Weights of a small GPT-style language model, trained from scratch on English Wikipedia: 145M tokens.
Each number is 128 + 32 x the weight over its row's rms, rounded and kept within 0 to 255. Layers, rows and columns count from 0. Numbers have three digits each. The size before them is the row's rms in percent of the matrix's.

# gate: layer 7 MLP gate, 512x192, rms 0.156, rows 115-145, columns 128-191
# up: layer 7 MLP up, 512x192, rms 0.157, rows 115-145, columns 128-191
# down: layer 7 MLP down (transposed), 512x192, rms 0.153, rows 115-145, columns 128-191
gate115 107:161158138178128078153201119134138097121121143151098116074145118090108146099131093109121117122056147089137181095068108090142132108181057160177090103127105079076179185118128156155123055138138162
up115 104:135086143142113131179129152124150096060145170089135118138103148147054130170071077067101108137109106113136103103101111167080136123103121092170154132116146151131101079105135076096172115150068145
down115 110:128079105108097135077152157176138159082145103131136146109112060128135133142119118059132111118133097082108119130122099216150140128175063155165166105157071101166178162109161119093196136144118162
gate116 101:143101078125054132176172186153164123132085102102107139130146170104141150093183166158132160117091147116054221166129168115118115148173135157118128149133144132119104131165123112127168148132149066
up116 095:095207153126081128144110088125123143140130123137047159116174186169185115173110158138190085110108154185145167122130173086153141157128107126135120129176122109121127107095095105139128177125120179
down116 093:115078111124108107157133166187136096167194073124156096118158132141148062122067096086132170136153130162131103061116152144100120120098132062137195174116131093129155089136158133124086122179124137
gate117 104:148092155184111154158152136120102130159167222122104137114168105154128073194150143116185124135104102156137128101095135167160156098169100167091107164145110138125126164179060132181094123132105076
up117 098:113066149172193131143127123152118180131082156107175112102166102113120119168091140030162124150177128154124145130125142090115114148132122180166116130108184094066097104114145131094099101115148125
down117 104:190125122079161078109147063126146091056118145169148141133137177164159138119086159203144136150135093073148147102126131167143135087141124153123136119173128113107135117107143106119117142134152179
gate118 091:126144068138156193103139108101163113160151123128178129108159126179104118089199099076146157164112085131142158135126132123141136150155193123087117122139141121153100153105131181115106162161120139
up118 088:142158136133137101057196115102136152077105117069142160172095154101119144096107102156160130141160120062093110162133195126047115156115105101121122169153102109107164197103036082149139123118166128
down118 093:074123073135111167167085126070194105161148119119157158110164103155145132106121113155105183168182092145129109100130180140073150120135186090156100174148095136124110095061118171089099136151087118
gate119 092:108188200085111078135119142162116089133120112121090114093156103094079152095132100156127111154113162080093158097091155148155136141118162099164133113122131184132137114122080122172107096120105133
up119 090:099175122082127161131119139200144114106128082098120108116170090092167105127082131137115124129068089138114085107119124112141103165122160098114151134174161108124159163162062059101110132158108150
down119 097:067110203128147086104182124160124098122148165151168156118148069116109150133115128187118145116154090072143177105094095124033139100123171114128151105108092159154121103144172109163064157130124157
gate120 096:088131133126161157189147090167137118169119091198099119163110111155106120147118143111079137127180094083130050221121095117115073101166121144131116089170104123170159099156135173178113190174129147
up120 088:117134151102136080116158119137051042100167072134114077134121133098106062147090105125110130147136122096132122134120139156094151177128093105075111166119111159094203073108091151155207087106175108
down120 096:124146133079115136099175103106146130125098135191123081121143118097153119141116101130135074124159163059193131134143085137124083099130079082141119085135141129100148064111117125123056164152113130
gate121 084:131167108178141153063094081140140093148106090147094113216158071156118137134101127155125156069115111101175162116120139083123126131154071075092161155105143115142106184121135137060147156130122147
up121 089:132132153097113130146126150097116096116053154164114154063142154120181135178125161136143133115070147117117048132130126133162124149145104133119128171107157089184157141149074145139129142138085085
down121 094:104169115121138032124138133146160063113085139154144128066136177119190134119039130136158157127140086143111131088159118155147065204137125079137071131129104136149128139103082101131169175115105120
gate122 100:142133096117120150156089122146133166131103105075166128150094064156163190209130122148066102119153104123147157122102075160148093137172084187127100113122143095171133130140138134139067131120189099
up122 096:139147101178098105142173157141187123151039114164101152120144130155206164144112111099137154138142144170136119082133122119106164183077156150181191152055103116158079130054143081090111155172156109
down122 093:148086151118105099097107101113154141125134117140159164157096097102114110163160157098073116123129182150152136107086080112103151218140085199127069133149192093152112110147094159067116155135146171
gate123 102:116102153168105142111100132138211111054199107113166183154103062126129120085108083141118136158162071082152147110167164144109122125137140169165130130165143151125066156094121156106100116109126197
up123 100:155126139134131106149071129104161105109146106121127170130120159095113185064123137140082136212170145116166148133120149137055149090138167159088103139165094104072071152070151108150126148130127154
down123 101:109069154148159043165069118138066147104131135126117171130162049129130136113085099101100130128113151148108161156124172129022072119123157165151111161083134185120068066159139208156136162138111165
gate124 105:170151129196090115121123101121095091145150088147137121113117082080153109105132143119152201115165203145091162095123105119054098144134167157112122117109110182145123172129162144149086144098110104
up124 096:109139178163048123112137119132111129142144146182175158122137099130131068127091163150116187084080191125071155093126081138086109142097112070104116104092173184129159134138141118078135117083120074
down124 101:159070184184142106124132110107154158227135114168089139141133149106111113185128177136106138113154136078138117105113097156077162103133180124194130137079119124142126150178153075183142134142100086
gate125 092:144066182121129121165108110151124134111120125110146199185148087163134154124094152096162190150027151092152148142201105164093072091115194133090119141169090124201155211149129123121095099128136100
up125 094:091105140121107105100128132105092160192140117117164182120097134075106091118096158161096123087121150103117201183121177100138079094119108127105172115177105108145117148173155182117110105113185047
down125 100:161049153154139122139157141099149156146149129101105210060107105096110139140129157095132121086133109144148116121138140157176157127095082106171132176149136135098120133108149111158141042189101093
gate126 096:149115121118154089142169132136140059116077078101136098090094107119177152161118102128174125108136117133131143160105150118111120114147144072123125106128086147085102203122143191097139119113114160
up126 101:185088134108167094123086129113134099125115098090185111071107129155134171116148126143131110096155132130098129102101099162092133121132141099165167178141095108150184157098148168174161129106149142
down126 105:117086111141162067106138125143166128152124106142133174082109098117141082129129096142183170113162130141216151160091098146186151163161096127121100126139079115105093148119145134077171132167073122
gate127 114:080150176172085134148065147145106111096098147168124113208132145058090132157089130149145171151093098122111151101132155160137070144158144153053122132141127118122101111181145199135193137124193124
up127 102:097132150114080158092131133140113103169048070097207097127146129070089120165184108149172157133077137156115098147125126114110085154101111098097127136161088134129131130129126138118104141130111128
down127 105:118141145088085128034110092103182141151173119147200119054096131116104107148149081127122153167113119123109107164172109122193106112121116094115104157083149133162123150114135120135088142139161137
gate128 101:125152101173100099207085192153115137134104080108128063083106101093116121163193126122160158083159104182162169150085134176174128085083170131158163149135112091104098144128119131146160102166117124
up128 104:152138187169156133074151117139130131157164108103129117122165170119116129136091080153112118135062161073142124113130173085092149128138146091071049100090160062131140129185114091062154132105157149
down128 106:171164138090157156088164074142122139158161095088145156133148170163150142112167107154103119128108099084138167087113100085183166127135142122124168155122134089141122116142153186180171152169120090
gate129 099:137143098190146190132166136154106149117144139123159156134081113156125120154161127093134138158128109149189160139094068069163103147099089123129083141180164137196116100074115176077136162130158186
up129 095:139114122107101144150139136126063099128146112119162155144094120105101125126170099132140122178082074194107171124092192163170131109080108095167129110121136128151149118156095146119134123125138114
down129 100:140109125199104183097101105147124135067166129104140175127148117114134157037085114109154143106095161138112124163142119095090115139157155184111128133141133085157186114133128125153139079166197102
gate130 095:110145134158133168181109158130147043146171134089141193161136106126141134103117097142114130189052049112090140150146064146153067131126139101104103184134163143120159121079164122104090116068139091
up130 096:153101148151072104125155107104137143138129105088171113134047139159056187155097192057073128177064124158074123138114138106094131146112162093136083097133159087118111137158086137119090131112155098
down130 103:164086123137135144095150131113093121180140132108109111115102109104077120159172160096139134108132087129124139130111140177113176093191168152101098090165090106071000148131097144138115136143100097
gate131 096:091092147141090131131104202139085094161164114163106086139143099147114134122171140159185109111091124138090105091085159095144139151110150104066118095080171105112109105154118118131193186137148116
up131 099:103147135141081143157093144124186135130129141035074147114143170140159145116160079145086123116094109158093058130134079144081218132165108148145126147135125118121139112103130163092180109150107150
down131 096:031090144147119106176144095125129187141128120127157192171111090118126158108086113091167094134150080088104187095090151127149104140152081105135087109104110110158128122090103153121103107124176170
gate132 107:132128130105091059158146124142081198146123135113170167102058153136101177143124164117078110134086146143060120134143145151123113133150155144191116099098149117139126148158192133154097114116121081
up132 107:097128103215124169110103091075124116159132081201085177138129116136115116127117084130120138115026123111147080175113122154088146175105107133186195146096118137167117090125067102058118130159159103
down132 105:145154147133093191124137147082092150168117111163105153168092116166180127096095137058123145133110156106106164145144065117139130167101078194131102174126125131176083096183152137105115153147132055
gate133 091:134094155120063112140131109142146068107135097149091116132153140107144172136164113173115169134107142130097135114150113149110140115111179017123139102105104139071135069152118090140092133177140124
up133 089:100135139100156098096072107140163155128123158177134128109180101167152120135148075140169083185128138146106126128105146127168153105139154183113132125133132135094047217087110158135109155155176161
down133 097:082119116144057107106128172081143147157101139132127113119069181067109143102143124170139126141105151111123135102093122125106121149086108070087122080108116117161165104185110161206097092088149083
gate134 106:088093160123120094156113157163101133138087073124143095137095119137192112093149152131130044146109100088116128121105127173171137155143144173177115176125107087163114179106168105137095092111176095
up134 104:120136106152106147163130103095065130109057132120204159114148195082151172153125113122179145146103127106155196151144107081155117116124132070128095122085134091117122193112133141145167118104170121
down134 101:122120128137145126131150100112148156089154166157170137111114140127189162172170107072143171096100135087124138215103136083104192127159117112149161128113103158130139193153107177159111166101137080
gate135 105:091145172077064121113144131122096092128161107162100096154121163173102097132112110199110163141121094107062203090105080110145127106144111136173092177150132146127203163162168122099132112151193108
up135 101:160087116190178090143108062152122162183087095149103168135102086113135101133070138110134153105141094112163061149084100114107140169103139136124121177139109145095108166130128157135155160178102143
down135 106:115140135156214126102110087110128095061048090152127230104107124095173093163166152106125134117140122158148092104144086114139192126118161122145142120143119106074097151104141133155114067164130118
gate136 110:077111109144138124159135145192156131090086137134164094104137146108147163104178094049097115148121122102090090078161140107158082177133127131160123166174145102151149119133178119197096152156113122
up136 108:161169062100131095070110161181115104149175159172123147086100184107177177096166079124131144139111130143106138113159142130084170118089134134092139103035123128104169142109101097181119128056131139
down136 113:116138173188085141164132109150107145176103104169114156118073129112095115050137152126113100133081094145164145124148132123021111099127142120151105101072121180091150127139120098173106067131079130
gate137 108:077132146136111050140102086168096146091117106071151113092149126183103155127174121160159144136155094151074121025070178089150077150128142088195126166143175099153148113112138203071126075078109109
up137 108:097154138142171134178085074111154116140095113124075155155082106084136114117092143169157121129102140092180092133141181114096114093110115120095105116127107135101143116122109075138130156105174149
down137 104:118105134112170131174130073133099101083079134167139081110125176122164109114145157105119174166112108149103130113141100106185133050162096100156163087096147117120148108201125059167088135110083117
gate138 092:143193213106143161100117086146124133146119137126126156190159160092141108226100102069138149146157081133122164158098119091104141116144072161165028176170128128128096092132081159123082138117154108
up138 099:164152115129139134118125117096131147141066114170142149089147109158156156108156069203083120112121111150110131111158133133130110053097132126162160147109106147093158149103126159074038078092122145
down138 093:136073057098056184119123118132119112120178146154136135079160141127118106115082123173167119124108171090124120091109117119102155143155086103092126078126134110078129185164148099131089127099155125
gate139 104:176160112138133155161126140133155128139156172137157117189093140081083142165117152144142138143175103147168061135106154138117053138077101199165075123060065081134144139140118196157140103118205093
up139 107:104122138124162141120106160161153113178156060122124147087150131136130133131122081145136138162130087124138079175107163142140147068117130141092118116109151089140095080114202133182162114141131071
down139 104:145091102076147141120086142118134131155120091180167133082200159151130103106054146176152132103141107196194073162156119124062139147108132123103092149087158177109103080049137130120103159111161087
gate140 099:107118130118108065112130051122092081182065137121121108119135155143085091148138104141109154129072124132122158155148169095129130091117098185173147193155176137198133100134138086175106072079132107
up140 105:112160142120147161162109107152119152154103124166164152125106160076094080088170118157138130101155171138161119110177137145110190145149041104134122093101138106076097105142099104159151113100130091
down140 099:085151180122119118133104171141064163127202145144086090154128169088081104153187153012107139110151195151120186107114157159126120130099173153098154131100151136114087152151095091082145179157138155
gate141 096:110138104129163173151104090065144136125106098119122126156139136126139175129089113090143125099078171100142091059203086117186153117192118110100193121116119085131102094132105108081137097122155148
up141 092:112144117121137106130111139172141123169109133098134080161138184081150127151109144157089124124182152094101126096116051132131186148091119174154123115111098018079112121169158097166119098116107193
down141 097:081141085135150107161127136067128099159097102157156104097101097122151121114106161117189160134115145152107108076187104069149108114126122111070134101112126108167079093156087141084077115176130158
gate142 121:137189119141154130145065156142114146156107143125151108092133153124148177096127168175135137197108067081122136120130152103097078085142083157137123143075139140120143143106107114080059092123057113
up142 112:169132195106169103128169106162082098153141124130169166131154129140115113171127089130077081062143175099088182093087117099162189188083098102108156159125087136167109158105125144099149173148135114
down142 107:127150131088154137168146130104114145153081157135109176076130133112104159157157159179162148162141117096080127094108142123112117106128113156102100112136171117117136097131083109071139151127076068
gate143 101:104147160166094090116119054099106165095112162168144140139071090091095107137081147171149153209156136195087096206122117103136101148104132100096084073104119096123148131104180143139105125068139121
up143 099:058081160127129098132138150124160169144154142143126116125148117087138131130176125118127172182146067168045120194163156155107174122127179116158099115115132203139147115133187102091144134112154126
down143 101:164135104138120110118115105190143155166113102094121123122081124191177075128151139065104139110140084080118158157129120139129152126169122177185117073158130223081153135154133118148115147165155153
gate144 108:088160116114090155150106110143140097136115100114123119117096131116124144083090168148135150149065143082128191109083150136191072137082168146139158109147133112146120176107088119176102064183154076
up144 104:105114174255149168096119139101059091173129140134090168121099139176127140166091124160176084197115127104073140096124125145201111129100149126119159149143110146132170144115108074102174089143179068
down144 099:099095136158130110148156108065183182102176155110084116178137153107126156150089135142109180181138171112123153142150134096200118148143132126170141145145157168173136114144130115131118158154148077
gate145 090:167150098180091100090115134120120145124125153179127145076066153140181114168152108164133134174111145139120084145121159103144091137110135127212091111110097142186125111160167167143145104093134112
up145 092:207125166122034140143153162134148123123128150137187092103074150128164094143128180213138203123111158058160106183183197116121121130125123122162099124111120151117141104181103155150088182096125127
down145 096:132150153134172152140093160144136117090111047135129127166135101105133072109093114163088151136106149097102170135163156129053121079142115185107149091100139162090125098092102091141135120120136148